Weights of a small GPT-style language model, trained from scratch on English Wikipedia.
Size: 12 layers, width 96, 2 heads of 64, MLP 192 tanh GELU, vocabulary 8192, 1.93M parameters.
Training: a variant of Muon for these matrices, 146M tokens, 9092 steps.
Each number is 128 + 32 x the weight over its row's rms, rounded and kept within 0 to 255. Layers, rows and columns count from 0. The size above them is the row's rms in percent of the matrix's.

# layer 3 attention query, 128x96, rms 0.279, rows 0-63, columns 48-95
size [ 99  91  81 107  82  94  81  90 103 102  95 102  92  82  86  90 102  99  83 100  90  91 103  92  82 119  99  89 110 104 101  92  97  89  95  94  92  95  93  99  81  94  86  89  83  79  94  96 112  84 117 106 102  94  96  96 101  99  98  94  84 101  97  95]
[[101  60 105 118 143  71 117 144 109 111 108 139 155 120 152 113 144  95 132 155 138  98 157 100 155  88 197 125 166 138 103 156 159  83 139  92 140 162 152 109 116  55 110 163 116  80 148 133]
 [ 61 109  89 153 106 137 117 180 151 135 101  68 105 182  82 128  99 118 137 150  99 140  94 124 133 170 124 109  48 179 125 129 198 144 116  91 124 137 110 139 111 184 178 109 142 170  95  93]
 [136 134 110 154 123 122 147 107  95 173 148 121  73 178 184 142 125 131 151  94 149  88 150 174  54  67 116 124 161 105 132  68 113 122 152  82 112 151 163  70 128 139 105 128 131 170  82 141]
 [135  82 107  69 172 168 145 166 152 175 100 109 178  83 114 123 110 126 104 166  91 131 110 156 135 169 163 106 144 172 123  94 122  53 118 124 111  96 108 138 148 103 122 154 145  95 216 108]
 [119 194 113  98  70 138  75 144 153 120 172 157 104 181 139 141 200 114 167 148 156 144 186 176 119  90 102 102 190 109  68 147  62  93 142 131 100 131 127 147 109 144 136 121  99 153 113 171]
 [124 163 116 135 130 172 137 128 162 133 133 128 155 151 141 137  80 113 117 223  94 104 135  89  77 153 133  97 151  85 106 167 152 194 120 125  97 103 189 149 117 100 162 135  65 185  94  91]
 [141 178 143 195 145 142 166 147 131  83  90 147 134 149  45 151 123  99  93  65 100 188 156 126 148 162 120 135 138 126 107  85 130 104 129  97 133  92 145 152 140 115 122  85  92 111 142 122]
 [106 114 165  97 167  90 121 135 163 196 208 112  85 157 128 123 100 175 150 199 160 151 104 153  81 146 130 148 105 106 142  99 149  98 123  95 137 103 148 135 130 119 165 179 158 108  87 106]
 [116 154 178 177 111  94 127 136 148 109  66 155 163 141  52  73 166 141  82 136 144 170 132 126 113 135 139 145  95 115  93 128  71 110 128  82 152  85 154 143 142 114 140 121  68 179 136  75]
 [190 118 158 147  69  76  95 158 147 129 140 140 162 175 193 166 135 127 172 145 204  99  90 124 112  85 149 128 119 151 134 138 166 123 142 122 124 160 107 115 162 142 110 146 128  73 115 115]
 [184 187 149 113 129  83 164 134 126  82 153  29 164 103 137  77 129 156 110 107 124 104 140 120  74 178 164 146 103 139 186 122 170 107 173 154 159 153 142  75 138  85 128 128 170 149 132 114]
 [118 102 105 163 116 112 155 115  96 150 132 137 169 108 169 131 148 128 155 150 161 214 118 124 124 150 102  67  85  95 117 115 154  76 120 126 139 117  82 132  86 102  92 153 214  89 148 142]
 [ 73 122 163 105 162 120 162 135 165 119 147  92 108 114 172 148  92 119 167 177 159 163 155 118 156 169 157 142 102 150 145 110 164 154 127  86  57 115  89 176 130 116 104  74 110 171 137 116]
 [118  81 156  96 109 170 127  94 186 139 111 120 120 186 142 110  90 150 144 131 167 191 130 149 122 126 137 172 119 144 145 176 147 122 126 114 102 106  55 136 150 103  80 100 163  87 124 155]
 [122 122  84 131  68  92 159 128  95 123  95 111 140 117 187 142 173 151 106 157 220 111 153 145 106 123 141 131 196 126 113 154  98  92 140  96 109 111 137 121 120 104 100 116 108 108  88 118]
 [ 97 129 170 131 151  87  99 157 124 126 145 143 149 109 167 156 146 139 107  69 106 114 144 118 133 135 105 103 104 107 178 147  51 117 135  73 115 120 104 137 165 170 188 136 107 155 148 159]
 [186 151 156 126 102 140  94 120 156  98 130  50 137 113 142 150 106 156 166 113 126 142 126 124 101 118 178  92  79  83 111 161 152 180 121 137 134  75 157 220 162 169 113 113 143 177  80 130]
 [122 127 174 157 132  50 136  73 152 186 177 151 129 153  83 176  82 128 157 121 119 175 146 110 147 116 120 118 137 114 117 109 128  90 105 193 134 115 145 129 156 113 153 169  83 161 117 158]
 [114 125 177  99 158 137  92 146  91  99 178 121 140 114 137 181  84 105 119 144  54  82 129  71 132 138 150 155 141 111 163 162 142  98 126 129 172 130 138 136 141 124 115 189 125 169  70 117]
 [122 139 151 154  98 113 120 149 108 150 111 123 139 137 112 133  97 142 112 151 113  62 161 109  97 143  76 130 120 117 152 223  94 108 159 111 131  77 120 154 159 177 169  91  96 114 137  87]
 [153 148 127  76 135 110 165 113 130 159 168  88 132 170 112 105 171 186 152 137 127  99 161 134 171 149 179 132 148 172 154 127  90  76 154 105  76 175 113 147 110 140 175 109 133 108  94 130]
 [ 79 109 198 110 157  72 178 140 113 123  77 135  88 101  68 192 126 155 102 127  93 150 130 106 100 113 114 108 100 125 136 115 122 116 139 125 122  61 137  51 161 153 202 107 182 147  82 112]
 [143 167  76 154 154 136  76 140 140  89 156 123  99  97  80  95 151 160 176 141 114 172 106 131 147  79 136 125 115 118 136  66 131 135 110 126 100 149 168  96 118  96 104  88 128 179 141  83]
 [158 121  55 106 167 106 124 114  97 166 171 152 132 102 134  66 133 114 165 177 144  92 131 135 139  75 133 113 177 116 124 203  64  58 134 177 145  94 151 107  77 113 129 117 108 139 104 171]
 [ 82 148 132 100 145 127 176 117  87 105  91 104 139 113 135 117  91 188 140 159 141 146 112 111 163 175 139 152 119 132  87 155 161 161 173  94 110 162 105  79 125 127 134 121 151  91 109 117]
 [125 173  77 110 160 232 124 148 119  87  87 129 140 111 115 145 175 168 196  92 107 115 119  90 157 128 166  68 144 149 152  89 102  55 158 146  81 110 107  94 114 148 149 130 132 107 112 117]
 [140 178  92 142  83 187  69 173 186 146 131 193 149 142 135 108 140  97 134 152 170 119 118 107 104 137 159  89 103  89 116 170 150 175 150 156 127 117 122 120 120 114 174 138 107 126 138 102]
 [147 135 164 155 197 110 120 174 129 129 100  71 161 115 144 109 122  71  99 219 146  80 170 172 125 189 166 117 151  92 118 145 164 169 115 139 159  86 124 110 134 124  88 107 106 170 176 108]
 [133 178 164 109 188 106 149 113  96 117 198 119  73  69 106 162 190  71 146 164  64 106 110 127 147 158 119 122 176  67  98 117  74 132 177 159 127 108 135 178 122 157  68 158 125 165  94 115]
 [181 157 108 136 119 119 155 120 124 159 172  86  83 138  97  89 145 140 159 106 152 115 163 147 144 135  79 176 100 154  65 127 133 124 104 129 156  88 102 145 141 176 130  68 110 199 146 128]
 [139 128 162 177 171 139 120 194  81 157 133 125 143 113  96 136 150 145  91  65 151  67 148  65 134 166  98 143 165 148 122 118 150 132 121 123  92  85 107 190  93 162 155 115 139  42 173  95]
 [112 108 184 135 135  91 106 113  72 113 178 127  85 132 122 171 150 112 130 155  71 102 126  65 113 160 129 178 172 125 123 104 162 123 171 175 143  98  77  48 169  75  94 132 136 149 153 197]
 [154 152  64 123  90 201 129 134 113  84 134 133 116 175 194 111 100 142 107 157 147 143  85 187 121 160 142  98 150 121 124 151 169 185 138 154 151 108 105 104 110  76 147 120 132  74 108 154]
 [116 128  86 139 127 199 153  89 114 101 114  95 128 106 153 142 136 153 168  81 106 108 162  91 123 135 102 108 128 128 155  65 183 143 142 133 116 159 124 126 128 204 112 217  94  95 105 139]
 [ 87 137 107 109  44 161 117 127  83 116 169 169 138 138 127 137 113 214 193 114 120 107 127 126 113 115 132 111 107 123  59 128 119  37 139 187 111 103  76  83 121 155 153 133 114 134 150 170]
 [115 148 140 140  97  85  90 118 145  95 108 135 128 175 165 129 158 138 145 111  62 154 118 139  81  81  84 159 120 146  56 105  78 108  99  76 160 161 155 135 145 153 105  92  93 131 110 138]
 [135 108  96 114 194 106  92 169 180 164 137 135 177 104  64 130 117  93  90 147  88 101 146  55 142 180 133 184 118 139 105 123 126 147  67  82 140 150 153 150 179 168  89 142 141 126 157  89]
 [120 109 137 191 105 125 111 116 110 121 116 118  85 161 129 171  63  97 123  94 146 122 113  93 132 120 140 143  88  80 133 178  57 175 100 129 127 116 175 147 145 133 129  87 101 163 146 145]
 [190 140 146 122 132  62 172  80 143  62 111  83 108  94 128  74 135 118 131 182 126 142 104 189 218 172 152 105 146 130 129 148 177 127 162 141 158  74 133 153 116  87 134 155 141 141  96 144]
 [122 118 161  74 173  88 162 104  69 148 166 148 111 133 153 121 123  64 163 151 134 105 142 123 155 120 120 153  95 135 193 114 164 104 161 125 123 204 130 111 156 148 125 163 180 102 112 115]
 [161 139 178 151 120 134 159 103 174  91 136 142 128 124 135 115 127 121 104 136  89  68  70 196 136 103 107 167 164  71 168 176  92  93 158 148 143 149 126 146 159 144  89 180 113  65 122  36]
 [ 87 152  99 116 122  97  69 125 139 129 113 118 123 136  14 156 126 162 175  93 120 124  80 111  92 156 159 143 123 141 122  91 111  88 115 146 115 121 157 183 159 134 162 119 115 145 139 107]
 [126 103 152 125 104 107 139 126 176 124  86  88 170 135 189  86 109 133 134 120 177 118 143 213  85  63  84 155 104 128 159 129 146  86 142  99 164 111  89 121 174 195 152 105 150 117 124 109]
 [160 134 104 141 142  93  87 142 149  94 126 122 166  84 141 200 126 156 170  77 142 137 149 103  71 133 156 105 115 159 115 162 102 111  83  90 119  76 131 139 169 120 140 147 120  90 136 136]
 [144 140 125 144 152 130 164  80 142 199 111 210  95  67 104 106 106 146 107 148 170 151 166 190 118 143 105 137 127  77 107 111 168 182  81 148 180 146 144 116 113  92 119 129 138 133 122 142]
 [143 120  89 111 117 125 160 106 114 131  66 104 161 150 115 128 152  98 169 109 141 156 144 119 127 179 158 158  91 207 172  89 176 140 122 113 123  96 102  96 147 106 100 117 158 122 144  87]
 [101 154 115 132 102 105 101 142 177 131 188 124 137 184  84 120 106  99 188 156 180 129 104  89  75 120 141 123  53 193 146 115 150 131 174 130  83 126 157 200 167 110 115 119 129 105 127 139]
 [107 135  43 172 170 150 120 164 130 150 164 114 137 163 113 161 146 122 119  91  88 132  89 116  88 129 129 177 154 162  77 121 129 161 160 137 176 103 127 120 157  44 108 138  84  73 161 142]
 [135 142 133 137 128  85 124 168  64 106 112 146  65 161 101 148  69 156 151 149 141 177  83 125 178  95 144 105 108 159 103 157 114 103 144 135 168 123 142 130 105 104 144  80 167  84 131  87]
 [130 162 139 138 149 170 120 157 182  82 134 157 105 103 121 125 153 112 104 119 159 147  89 141 189  71 175  95 139  97 124  91 119 168 176  93 115 121 107 166 118 116 144  65 102  96 130 139]
 [100 115 195  88 150  98 197  92 102 104 155 101 120 150 149 142  80 128 135 123 164 162 128 158 175  97 156 151 127 100 134 189 214 113 133 112 165 165 122 104 131 166 113 142 199  67 109 139]
 [105 121  88 181 104 107  97 184 138 142 100 122 119 183 123 162 123 160 113 131 151 115 113 122 152 136 152 128 142 132  89  77 116 160 136  89 151 114 191 166 170 123 141 129 140 152 146  95]
 [153 129 140 109 111 118 111 110 131 105  94 125 203 126  92 110 133 102 160 134 149 103 120 120 161 145 100  98  89 145  97 137 171 174 120 150 136 108  89 166 132  97 136  86 112 112 156 110]
 [ 79 138 168 139 111 158 111 142 179 164 134 106 141 141 195 145  93 144 100 196  96 140 140 180 143 131  73  86 127 101 160 114 128 110 115 136 178 137  84  88 123 146 163 164 186 128 124 110]
 [122 145 105  93 141 137 138  73 135 148 138 147 124 152 190 130  52 168 167 114 142  93 147 166 107 111  92 185 102 161 134 146 173 158  79 163  94 159 137 158 103 131 176 132 155  88 150 128]
 [100 127  54 150  68 177 144 145  82  80 142 154 128 132 107 147 212 135  80 168 112 150 147 193 168 154 158 116 143 105 139 101 130  85  86 133 127  85 116 131 108  90 176 122 130 126 100  83]
 [191 111 134 115 122 105 133  73 103 144 210 120 145 118 131  97 109 111 135  94 140 134 169 146 113 163 133 146  83 107  86 190 116 118 115 182 122 110 147 108  90  76 112 128 166 107 160  89]
 [152 127 152  65 135 174  77 169  94 121 194 148  83 147 186 190 141  94 149 115 147 119 133 153  75 144 121 134  74 125  83 110 158 179  56 150 147 162 130 126 124 124 115 128 124 156  93  88]
 [149 169 106 140 148 108  88 158 178 127 167 134 139 144 140  94 167 171 138 144  88  95 163 119 134 144  72  59 139 147 111  88 124 127 116 101 103 137 105 154 106 157 137  99  76 163 135 133]
 [173 106 105  77 174 173 166 103 145 103 130 126 124 136 116 166  99  91 131  72 123 123 101 124 124 116 160 122 112 189 129 121 160 118 111 107  89 150  56  89 157  98 163 113 116  98 116  91]
 [ 89 128 180 134  34 106 105  88 142 142  55 122 158 131 166 155 152 158 130 152  90  72 151  91  70 107 109 162 138 120 137 158 147 139 109  96 115 134 129 116 152 137 169 148 133 145  94 146]
 [101 172 133 137  85 104 140 147 144 119 134  98 123 122 170 123 164 125 159 131 195 165 138 159 159 146 128 114 112 126  97 148 137  77 143  91 124 121 112 131  88 130 108 101  97  60 124 192]
 [140 149 138 156  66 112 144  98 117 126 128 167 133 180 137 108 125 117 151 110 137 103 197 134 123 128 130 133 161 118 113 125 106  50 133 130 149 113 100 154 128 129 129 128  81 177 107 124]
 [139 126 194 127  30 126 132 119 132 110  96 123  62 139 203 179 132  97 117 185 153 119  78 146  93  94  86 128 110 103 115 149 111 152 162 106 150 151 141 146 102  76 150 138 129  59  73  82]]
# layer 3 attention key, 128x96, rms 0.237, rows 0-63, columns 48-95
size [ 95  83  94 119  82  85  88  94 111 109  96 100  87  84  88  86  92 103  84  99  90  85 101  95  87 114  96  92 108 101  98  92 107  83  94  82  94  88 103 110  77  94 101  88  88  79  88  96 113 110 115 107  93  94  96 107  94  92  94  96  84  95  93 100]
[[123 142 203 127 115 178 159 114 108 111 179 124  90 101 132 152 155 202 101 117 190 157 113 152  82 131  78 125 102 150 159 149 144  92 124 141 120 140 104 118 113 125 155 119 145  66 126 131]
 [156 121  91  85 168 127 148 102 169 158 144 207 106  96  94  90 115 132 127  52 141  81 162  88 155 103 203 149 125  96 131 111 102 187 128 184 161 159 176 168 141 120 105  83 112 119 111 124]
 [173 120 149 122 144  85 113 116 165  58  95 139 203  88  93 124 108 136 124 124  65 200 126 119 143 173  92 163 110 150 115 104 123 155 134 186 136 119 105 156 142 100 172 133 125 102 144 116]
 [135 139 184 108  89 114 155 104  67  96 151  98 121 124 225 125 135 140 124  94 151 139 185 140  97 113 100 190 153 133 194 127 144 146 150 119 185 119 139  85  77 113 118 192 198  66 148 153]
 [143  88 111 102 146 127 137 169 146 136  87 122 133  97  95 122  32 110 113  94 101 129  99  74 131 205 166 153   7 189 145  88 184 179 128 123 150 107 108 125 158 137 141 130 155 140 148  96]
 [105 123 131 185  85 138  96  92 110  96 129 142 123 134  73 110 163 154 145  53 192 151 107 142 160  79 118 160 129 149 105  77  96 116 118 100 138 149  91 144 168 165 118  53 111  88 122 156]
 [161 102 113  51  87 167 107  66 106 164 149  60  98  84 162  92 140 113 164 162  73  91 151 107 171 113 139 155 170  82 136 117 103 162 161 164 142 124  93 132  99 100 103 197 167 145 190 126]
 [133 146 135 193 121  54 131 166 135  89 100 129 201 151 136 164  94 154 103 104 142 131 115 107  62  94  70 131 116 137 107 127  99 150 134 142 124 163 185 136 113 169 109  64  76 167 138 126]
 [154 131  82 128 137  90 101 122 119 191 185  59 107 115 166 142  99 111 154 164 136 110 105  88 150 111 139  97 191  85 140 127 120 154 145 163 129 148 145 124 113 133  75 161 197  96 150 101]
 [117 114 187 125 176  84 173 103 128 145 117 180 139 104 119 163  86 147  74 126  84 161 136 144  76 114  86 157  86 124 117 135  96 106  92 103 137 174 133  73 141 170 131  98 184 143 100 161]
 [ 43  85 139 114  99 156 119 155 120 144 153 172  40 172 158 152 105 164 132 120 149 118 121 151 183  77 104 137 153 113 106 138 116 123  80 102 130 115 127 165 100 176 102 135 141  62 140 148]
 [162 141 198  98 166  63 168 152 143 108 122 126 108 112 116 169 118 148  75 190  86 141 126 131 132 140 102 129 103 116 156  89 102 108  58 145 148 142 183  98 183 100 129 130  90 108 133 158]
 [138 105 101 162 128 142  59 117  97 151 130 165 167 118 117 102 111 112  91 100 116 135 152 146 141 127 122 159 130 133 103 198 111 131 151 185 157 141 116 148 146 103 148 114 105  99 106 152]
 [153 169 151 141 130 126 145 203 100 103 149 165 143  87 154 121 105 131  72 103 109  83 141 120 102 143 128 130 109 120 140 124  98 150  89 160 193 110 200 129 123 177 135 142 143 223 149  90]
 [148 116 183  95 143 122 111 129 148  99 170 168 137 123 106 135  98 144 137 168  98 162  87 176 129 127 131  97  82 106  72 101 128 137 126 183 153 147 122 108 156 130 134 116 185 129 106 150]
 [106 216 106 163  89 171 107  99 155 156 103  84  91 134 174 144 114 142 161 124 135 134 137 139 108 144  78 155 163 160  85 102 124 150 147 148  92  84 150 178 115 137 103 106 109 167 121 106]
 [ 89 133  81 112 132 118  94 176 110 171 141 128 133 157 114 100 155 122 106 150  98 108 161  94 166 113  77 148 158 160 179 113  96  92 117 139 164  93 133  54 142 166  67 119 111 152 157 142]
 [123 131  57 129 126 112 103 177 124 115 123 121 151 122 167 140 152 123  77 140 181 118  89 110  65 136 135 124 118  96 102  80 118 188 152  81 123 150 180 124 126 133  94  76 128 113 108 103]
 [ 83 105 127 150  79 112 171 115 199 188  83 170 126 125 129 123 100 166  90  94 118 192 142 134 140 115 106 124 115 142 102 108 152 150 107 125 103 148  94 184 125 141 123 104 142 104  97 174]
 [123 162 103 168 159 182 121 102 164 100 118 145 120 132 136 111 163 161 143  93 120 157 121 158 122  99 140 139 112 157 122  53  92 161  76 110  96 123 145 136 121 141 118 102 123 199 102 141]
 [ 53  72 164 122 151 180 139 156 142  96 128 131  93 163  99 125 122 167 133 123 131 120 151  79 112 109 111 145  94 123 140 166 215 170 137 157 144  98  91 122 163  79 136  93 154 111 108 137]
 [154 133  65 196  94 162  43 121 130 154 149 125 182 124 193 100 133 128 156 125 183 118 131 143 195 104 125  99 121 117 115  91 134 137  77 135 154 184 116 159 117 128  84 157 111 133 174 129]
 [138 157 105 172 157 130  55 155 125 135 140 127 110 173  79 168 122  85 145 151 186 106 115  88 155 148 171 104 129 141 110 189  85 176  99 118 137 134 117 149 101 165  72 118 116 133 140  69]
 [112 121 154 118 132 141 119 150 141  68 107  83 148 168  79 150 201 141 127  90 104 198 153 109 170 230 152 108 109 170 114  62 174 138 153 118 106  91  78 168 167  77 122 115 162  99 162 110]
 [128 111 140 129 167 165 149  97 134 183 150 111 111  99 140 175 147  50 113  96 101 107 159 220  86 116 141 132 140  87 197  97 129 101 110 176 144 106 134 177 106 146 153  92  99 108 135 155]
 [101  68 170 106 133  88 111 105 107 158 159  85  90 158 130 118 116  73 104 123 146 113 130 163 131 139 123 176 145 117 132 161 166 207 133 107 179  98  90 153 133 102 149 157 163 134 164 202]
 [132  92 133 150 195  91 116 114  80 109 119  94 114  97 103 121 124 121  96  99 104 159 162 166 137 168  85 162 185 144 120  33  99 127 157 112 118 155 172 120 118 127  82 132 112 183 147  81]
 [137 103  83 116  88 131 125  81 112 147 102 139 118 137  99 137 144 116 137  79  90 184 164 110 178 110 101 132 156 139 110 166  87  88 149 118 101 133 134 150 141 114 104 133 135 149 112  75]
 [120 113  76 112  59 163  43 136 147 138  88 132 176 172 139 102  95 112 139 109 191 155 169 130 146 144 132 133  75 149 130 115 149 171  83 110 109 107  79  96 154  79 170  79  55 149 134 171]
 [ 55 142  96 110 164 180  74 136 139 101  75 158 141 159  72 138 160 129 165 145 154 113  66  68 154 140 198 108 114 117 165 174 121 219 119 114  69 122 103 131  89 125 126 121 130 120 108 104]
 [140 111  67  80 137 128 124  68 193 134 159  74 112 161 114  94 175 122 171 106 147 145 161 116 123 116 140 125 128  84 153 164 124 120 161 142 126 124 117 113  92 132  91 115  86 229 116 155]
 [ 99 112  72 132 147 188 117 113 154 104  52  99 153  97 145 125 149 125 127 135 200 143 174 164 140 107  89 107 138 137 149 158 117 108  53  99 103 125 111 126  93 119 114 119  83 114 128  71]
 [106  63 207  86 160  88 175 132 107 131 100 159 144  83  83 110 181  99  93 150  94 131 187 110 132 124 122 147 108 119 160 102 142  50 128  99 135 169 117 116 149 130 132 193 112 135 147 108]
 [133 141 152 126 109 104 125 108 104 113  94 137 115 123  86 140 138  99  97 124 113  84 121 133 104 116 128 128 176 144 102 126  91 143 171  92 176 138 109  97 130  51 133  86 171 166 173 123]
 [129 114 149 135 209 132 106 137 155 125 103 125 139  97 129 169 144 116  53 160 104 128 109 205 111 148 182 171 129 186 172  93 125 204 123  63 120 100 117 159 155 142 105 123 103 122  86 146]
 [111 176 114 145  88 154 163 132 160 187  87 120  93 114  88 162  54 119 120 125 182 113 114  93 183 132 118  70  90 113 177 172 101 164 117 133  71  90 149 166 121 172 161 143 141 185 153 127]
 [138 164 138 137  49 120 117 114  91 115 140 157 125 174 155  99 122 155 152  95 209 135 171 154 137 102 118  95 114  83 135 122 131 158 134 180  87  93 111 120  67 133 122  58 126 196  94 104]
 [123 216 105 111 144 120  94 138 157 182  90 196 129  98 125  94 199 140 136 128 150  83 136 139 118 109  81 101 153 155  87  95 117 124 163 118  97 129 139 156 118 171 131 165  86 204  90  63]
 [ 80  94 125  78 125 224  90 176  39 144 169 150 146 136 167 158 175 135 123 107 142 127 174 102 103 121 142 114 143 100 116  87 122 115 122 121 143 177  75  80 130  91 124 161 135 102 192 130]
 [109 119 136 119  81 142 130 135 164 135 105 137 159 143 181 151 127 164 129  80 138 124 127 108  81 130 104 134 114 143  90 131 132 131 174 115 131  98 120 121 117 120 154 106 109  85 128 185]
 [143 134 138 118 129  96 105 127 126 135 164 100 153 136 169 120 157 114 129 135 154 213 164  94  95 130 130 119 137 128 149 118 146 130  97  30 125 186 152  90  73  74 117 118 135  93 115 177]
 [143 113 110 150 118 144 127 168 127 125 180 158  51 162 134  91 164 134 130 190 152 115 104 168 149 112 139  97 118 123  93 154 136 241 168 129 171 141  90  96 117 142 116 126  87 195 136 118]
 [148 174 115 169 139  75 146 142 123 138 154 163 117 127 128 160 114 123 104 126  92 144 109  77 154 144 123 102  64 137 123 172  59 108 118 130 108 174 221 134 129 116 100 132 167  87 101 153]
 [114 130 167 125 125 144 167 108 135 143 134 108 128 179  84  75 152 118 117 139 117 119 112 180 123 121  78 141 105 120 141  72 135  82 141 129 120 145 146 147  96 153 123  90 116 172 122 156]
 [133 117 169 147  86  96 139 163  90  51 147  94 165 130 147 152 134 103 129 150 152 155  43  79 123  79 152  81 111 133 150 142 114  68 118 120 143 163 126 101 176 132 105 166 121 130 127 100]
 [126  97 168 133 172 124 157 134 143 161 151 153 112 136  86 108 120 132  93 178 109 128  48 149 130  85 110 159 135  26 117 182 152 146 128 139 141 173 147 106  93  96 176 153 155  86 115 192]
 [150  72 157 133 128  93 118 144 143 109 151 149 133 150 147 135 148 194 103  92 100  91 133 153 111 165 162 200 117 110  94 113 164 133 111 140 118 131 143  85  66 108 116  43 100 130 114 122]
 [154 110 169  89  81 107 138  79 114  62 121 157 114 126 127  93 119 109 140 190 169 147 181 158 179 142 156 107 128 106 182 165 125 126  86 149  34 162  99 112  88 112 163  59 126 143 109 101]
 [114 127 117 156 120 118 119 108 162 177 140 125 177 108 145 120 160 125 121 150 140  64 151 156 132 135 121  92  97 107 141 114 108 133 126 122  81 128  88 128 170 199 147 167  96 164 108 142]
 [153 102 167 115 138 138 124  53  38 164 118  81 130 132 138 128 124 118 158  97  69  93 195 115  53 182  88 178 174 146 132 109 151 152  92 174 118  92 139 137  89 132 127 172 107 189 165 101]
 [144  87 112 130 119 118 133 178 155 143 108 187 177 132 128 126 103 164 136 146  73  82 142 127  93 169  89 110 110 143 144  84 107 121 144 155 103 156  79 123 155 108 135 106 131 138  90 149]
 [140 156 117 123 141 106 117  75 134 126 109  92  94  66 129 160 109 130 165 159 103 146 117 146 141 108  79 110 131  97 139 152 130 148 139 174  83 111  88  80  71 156 110 119 130 145 106 103]
 [108 117 116 117 106 101 149 146 101 174 173 116  87 152 110 174 166 134 135 107 101 158 113 112  72 134 160 151 112 101 162 115 124 120 171 143 123 124 127  86 128 136 124 136 138 145  97 144]
 [170 148  91 127 120  81 156 143  99 174  96 143 174  98 168 116 113 101 155 114 177 134 150 129 125 130 120 125 129 141  96 169  90 144 111 123  70 116 183 149 166 167  85  89 110 129  68 191]
 [133 106 135 215  83  93 192 156 147 100  86 122 147 130  79 154 134 124 100 111 150 148 101 134 123 127 160  64  85 126 129 125 120  61 161  71 126 124 138 120 157 160 159  91 112  72  96 132]
 [187  91 195  77 204  95 118  96 127 139 125 155 128 145 143  71  68 116 150 133 180 126 154  92 137 102 120 129  88 116  98  84 177 129 122 121  99 155 118 115 101 108 122 204 124 105 182 148]
 [124 137 104 125 112 102 133 194 111  87  71 154 172 148 125 115 113 167 138 202 143 153  97 153 151 150 164 125 158 139 151  25 141  90 122 129 119  89 110 111 129 156 136 137 134  96 115 191]
 [112  95  52 177 128  89  88 115 177  84  67 220 189 122 103 110  93  98  96 139 139 184  79 127 117 106 192 119 148 132 147 156 113 116 170 142  73 108 121  86 129 131 183 109  57 129 156 141]
 [ 78 144 133 132 113 208 111 129  78 127 100  87 107 133  71 147 111 143 163  92 143 169 131 104 123 147 163 187 129 117 142 171  97 197 126 139 124  76 100 112 169 112 104  87 132 192 137 137]
 [ 96  75 191 118  90 129 178 118 109 158 110 185 108 120 109  78 172 147 122 162 143 121 120 131 120 143 152 197 133  87 139 124 150 167 154 142 170 161 116 133  98 108 169 164 199  73 137 162]
 [139 100 109 180 181 160 156 150 146 152 150 121 170 126 120  78  97 130  99 121 207 179 100 180 128  98  82  99 149 126 112  85  95 126  95 125 142 129 151  95 119 200 107  96 115 132 121 123]
 [134  91 160  70 179 121 123 117  97  92 151  93 118 110 106 164  93 101 110 160 102 104 135 118  94 156 140 182 129 144 161 140 146 126 105 154 128 144  90 152 157 116 150 144 115 150 168  83]
 [116 107 150  96 142 143 137 129 131 135 100  91 131  72 143 135  98 151  78 119 102 151  59 123 105 148  84 155 119 116 102 117 127 198 158 119 103 101 112 117 134 130 148 196 167  81 153 160]
 [127 141  95 152 167  98 144 149 152 146 162 202 156 109 128 120 136 144 168 116 171 109 132 158 103 151 127 117 124 143 105  97 130  77  86 156  65 198 103  64 140 123 171 110  86 101 133 176]]
# layer 3 attention value, 128x96, rms 0.491, rows 0-4, columns 48-95
size [129 106 120  93 110]
[[ 69 145  95 141  95 110 155  80 177  83  75  65 153 180 189 117 130 145 151 125 109 129 140 137 152  99 102 178 119  84 195 140 112 184  91 173 139 162 153 113 187  69 102 137 109 145 171  93]
 [ 94 144 128 169 101 133  92 149  99 131 132 132 131 101 143 155 182 106 142 171  35 143  98 123 123 139 146 165 166 182 116 119 156 110 101 134 137 118 175  75 115 124 124  94 125 130 128 176]
 [117 124  68 121 142  86  96 129 162 129 137 150 100 160 177 163 158 193 108 146 168  80 165 113 107 142 123 134  99 114 126 115 151  76 106 157 117  47 181 124 125 122 121 145  81  90 141  85]
 [114  84 202 138  93 125  93 110 149 148 156 141 157 159 166 205 177 126 125 144 116 138  92 130 112 208 162 112 150 134 140 113 123 109 137 133  94 106 174 122 164 133 114  61 101  96 134 159]
 [122 126  60 122 190  87 153  90 157  68  58 125 158 104 103 180 156 166 112 142 112  66 170 142 176 133  55 111 123 152 115 153 152 164 163 136 147 138 131 164 132 114 152 145 180 153  69 155]]
# layer 3 attention output (transposed), 128x96, rms 0.322, rows 0-4, columns 48-95
size [125 108 119  87 113]
[[135 122 146 149 171  90 120 151 120  89 173 197  69 130  77 140  88  90 120 133 162 111 123 111 146 122 198 134 167 121  80 132 107  71 120 140 127 139 167 146 112 108 101 119 116 130 112 105]
 [142 122 138 156 123   0  93 181  93 130 146 104 119 138 119 130 107 172 121 147 160 100 104 132 141 113 124 113  79 140 133 145  99 133 155  86 170 151 130 154 151 186 173 116 134 145 174  97]
 [152 147 142 141 151 105 145  83 155 138 119 172 147  95 120  93 136 134 143 134 104 181 156 114 198  95 153 140 149  91 136  71  87 157 139  82 105 197 108 114 145 157  93 116 172 143 121 162]
 [142 119 130 117 178  95 133  96  98 147 180 112 114 110 125  81  83 121  99 110 117 140 146 163 157 102  42 154 123  93 182 115 161 184 107 129 154 192 115  87  95 151 135 129 163 159 156 147]
 [125 117 101 130 131 168 116 161 108 126 173 183 144 108 147 107 115  94 118 177 107 147  90 144 121 120 156 111 144 101 151 186  72 122  88 146 177 107 118 118 139 171 104 152 139 116 103 102]]